{
  "vocab_size": 8192,
  "qk_norm": false,
  "attn_scale": 0.177,
  "parallel_block": false,
  "init": "orth",
  "init_std_qkv": 0.0359,
  "init_std_up": 0.0359,
  "init_std_down": 0.00392,
  "beta1": 0.9,
  "beta2": 0.95,
  "warmup_steps": 569,
  "final_lr_fraction": 0.02,
  "batch_tokens": 16384,
  "seq_len": 512,
  "dataset": "wikipedia_en"
}
Each number is 200 + 40 x the weight over its row's rms, rounded and kept within 0 to 999. Layers, rows and columns count from 0. The size before them is the row's rms in percent of the matrix's.

# layer 11 MLP gate, 448x160, rms 0.0809, rows 394-396, columns 0-159
093,231,145,161,190,204,201,214,219,219,186,238,205,206,199,224,192,134,225,272,170,147,150,215,215,215,251,181,158,107,245,170,275,272,220,162,204,257,261,224,178,261,132,204,238,213,168,230,158,200,206,200,192,155,156,194,228,194,166,213,206,231,213,176,162,253,195,266,202,177,236,209,220,197,261,171,175,216,195,322,197,206,231,178,219,174,199,129,199,103,223,233,192,178,175,208,237,172,196,195,122,201,213,202,229,223,141,238,240,236,180,178,176,175,124,204,221,211,158,235,180,227,238,235,164,181,200,273,221,145,135,77,218,181,232,170,181,220,209,280,170,192,232,125,265,173,267,116,202,179,150,167,220,200,263,263,210,171,110,249,221
100,132,219,236,154,193,208,177,135,240,261,71,211,203,225,189,230,199,212,185,180,201,167,181,277,162,157,275,145,231,227,279,241,243,175,163,236,156,293,152,149,234,234,190,266,202,182,206,195,155,193,291,122,175,116,157,207,280,220,200,177,165,270,206,214,181,223,262,148,222,213,233,199,164,167,174,214,260,223,217,237,175,210,203,250,221,145,206,245,136,147,193,223,225,156,101,211,229,163,184,206,257,219,194,237,243,210,203,259,198,232,214,127,222,203,154,204,199,197,148,153,259,194,200,194,138,159,216,215,187,229,175,243,212,182,235,201,181,210,196,177,210,181,233,244,236,122,165,177,203,180,145,181,196,155,224,304,245,193,187,221
096,149,182,214,181,201,215,111,136,254,252,187,214,213,165,121,219,246,169,221,207,214,185,195,233,207,247,259,126,189,166,203,186,156,255,252,150,205,162,171,202,214,245,204,185,154,157,274,212,202,188,242,218,215,181,181,168,215,187,184,185,150,203,197,176,191,233,183,169,190,200,159,123,248,167,124,260,208,265,193,187,237,248,201,214,261,222,245,188,255,197,246,174,159,161,229,225,116,240,218,210,228,173,302,202,132,110,211,205,275,210,239,175,240,174,200,214,256,183,184,232,216,251,187,203,170,194,184,155,190,259,166,281,189,266,302,228,139,163,109,195,206,195,135,260,198,232,125,212,195,237,132,175,218,183,228,157,164,276,185,213
# layer 11 MLP up, 448x160, rms 0.0757, rows 394-396, columns 0-159
097,243,130,199,179,233,207,211,178,204,231,156,164,147,236,203,217,214,131,182,234,160,157,129,181,189,265,263,163,206,208,217,171,152,144,242,198,183,271,228,172,208,222,178,177,131,141,251,201,232,190,186,230,147,225,177,233,108,175,115,200,262,222,130,222,119,161,291,133,263,261,171,188,198,225,239,224,147,147,223,164,188,194,212,171,188,199,136,224,143,160,171,209,181,173,191,167,142,241,202,203,210,161,198,276,173,142,249,266,202,244,242,225,180,172,173,178,198,252,197,139,159,193,195,267,241,189,259,186,230,239,180,190,221,210,192,266,181,247,215,214,172,126,235,187,192,205,218,250,275,276,216,190,231,173,198,279,146,245,137,216
102,271,224,224,223,159,207,212,242,185,200,214,241,146,222,185,179,179,220,200,98,250,185,270,166,154,180,202,242,186,201,212,143,211,237,204,171,104,213,119,213,243,214,166,268,177,256,141,176,212,286,233,283,172,161,173,135,216,181,182,170,141,204,211,228,112,224,267,194,181,161,179,207,248,219,213,160,236,233,195,223,160,128,164,100,175,271,149,217,185,141,215,184,207,258,210,212,196,271,207,211,236,253,214,124,238,163,215,182,230,164,204,204,196,215,170,141,218,230,152,238,132,238,273,218,199,173,165,143,290,244,214,215,223,224,174,204,203,239,193,189,206,181,260,221,211,191,199,182,143,93,249,253,171,226,227,174,226,228,174,218
097,150,206,278,207,201,267,211,232,232,211,191,149,206,137,174,242,215,231,182,217,145,200,215,328,170,240,242,169,208,171,181,161,222,170,178,188,223,206,234,162,183,145,160,174,214,187,217,146,188,207,152,179,206,229,151,205,171,203,237,156,165,202,229,221,254,205,208,186,160,202,113,212,207,192,321,163,205,203,179,162,151,181,323,239,107,180,257,192,213,228,222,259,267,200,204,197,247,230,266,154,185,205,150,116,199,209,206,228,236,247,201,155,160,209,218,234,157,122,197,279,186,166,178,178,232,209,333,217,171,263,219,194,210,185,214,202,186,221,201,228,176,293,235,181,165,207,182,167,217,216,139,250,186,212,142,187,253,153,164,175
# layer 11 MLP down (transposed), 448x160, rms 0.0698, rows 394-396, columns 0-159
095,229,192,164,154,218,252,255,230,184,286,230,224,133,218,238,244,250,183,132,243,222,258,168,220,197,178,215,165,228,120,136,163,179,202,241,169,190,193,204,246,200,160,185,207,180,165,132,240,212,273,213,215,276,186,266,216,160,150,236,196,232,189,212,243,228,195,122,231,211,183,250,297,265,182,218,187,209,152,135,91,227,137,226,189,236,241,220,189,224,147,215,222,189,223,121,185,191,189,213,122,248,146,170,228,132,214,225,132,135,191,211,161,214,208,206,195,207,165,192,236,222,192,237,188,170,269,232,174,216,215,175,189,159,233,224,211,195,234,180,157,191,147,109,154,144,183,249,137,261,200,248,215,236,201,153,200,243,285,194,250
103,284,268,183,193,164,242,195,206,163,185,193,224,259,219,198,129,121,250,165,230,150,173,199,147,251,196,217,229,149,212,188,204,207,188,166,208,135,236,250,268,195,215,199,237,98,189,176,121,156,165,103,193,229,163,209,230,256,177,162,256,193,177,227,187,241,204,210,229,178,282,203,152,214,211,196,174,206,177,219,205,175,183,238,172,232,321,205,149,164,192,224,158,200,249,148,196,146,229,230,204,242,222,158,223,210,235,152,209,229,167,214,198,213,201,210,186,259,222,260,155,217,206,236,175,197,228,200,177,146,169,226,220,263,156,158,229,266,175,230,215,185,229,185,260,109,198,288,219,172,155,252,195,219,222,203,140,88,155,144,275
097,234,178,182,241,269,153,220,192,170,202,163,209,204,205,169,130,267,210,196,299,215,175,205,143,143,206,217,221,157,212,176,203,212,120,242,164,208,203,220,226,183,125,201,142,182,236,207,181,200,194,226,235,172,259,198,228,245,196,267,299,238,188,182,147,169,179,264,118,177,198,228,152,193,197,151,222,227,223,173,228,234,194,124,192,299,222,113,203,209,163,128,143,143,238,162,140,230,148,183,207,223,195,166,283,213,153,180,187,254,233,218,301,171,138,241,219,193,216,148,145,185,253,223,257,274,213,138,202,209,208,181,187,199,281,154,156,178,165,184,183,199,197,244,275,207,217,160,199,245,241,179,215,190,149,235,217,248,190,194,245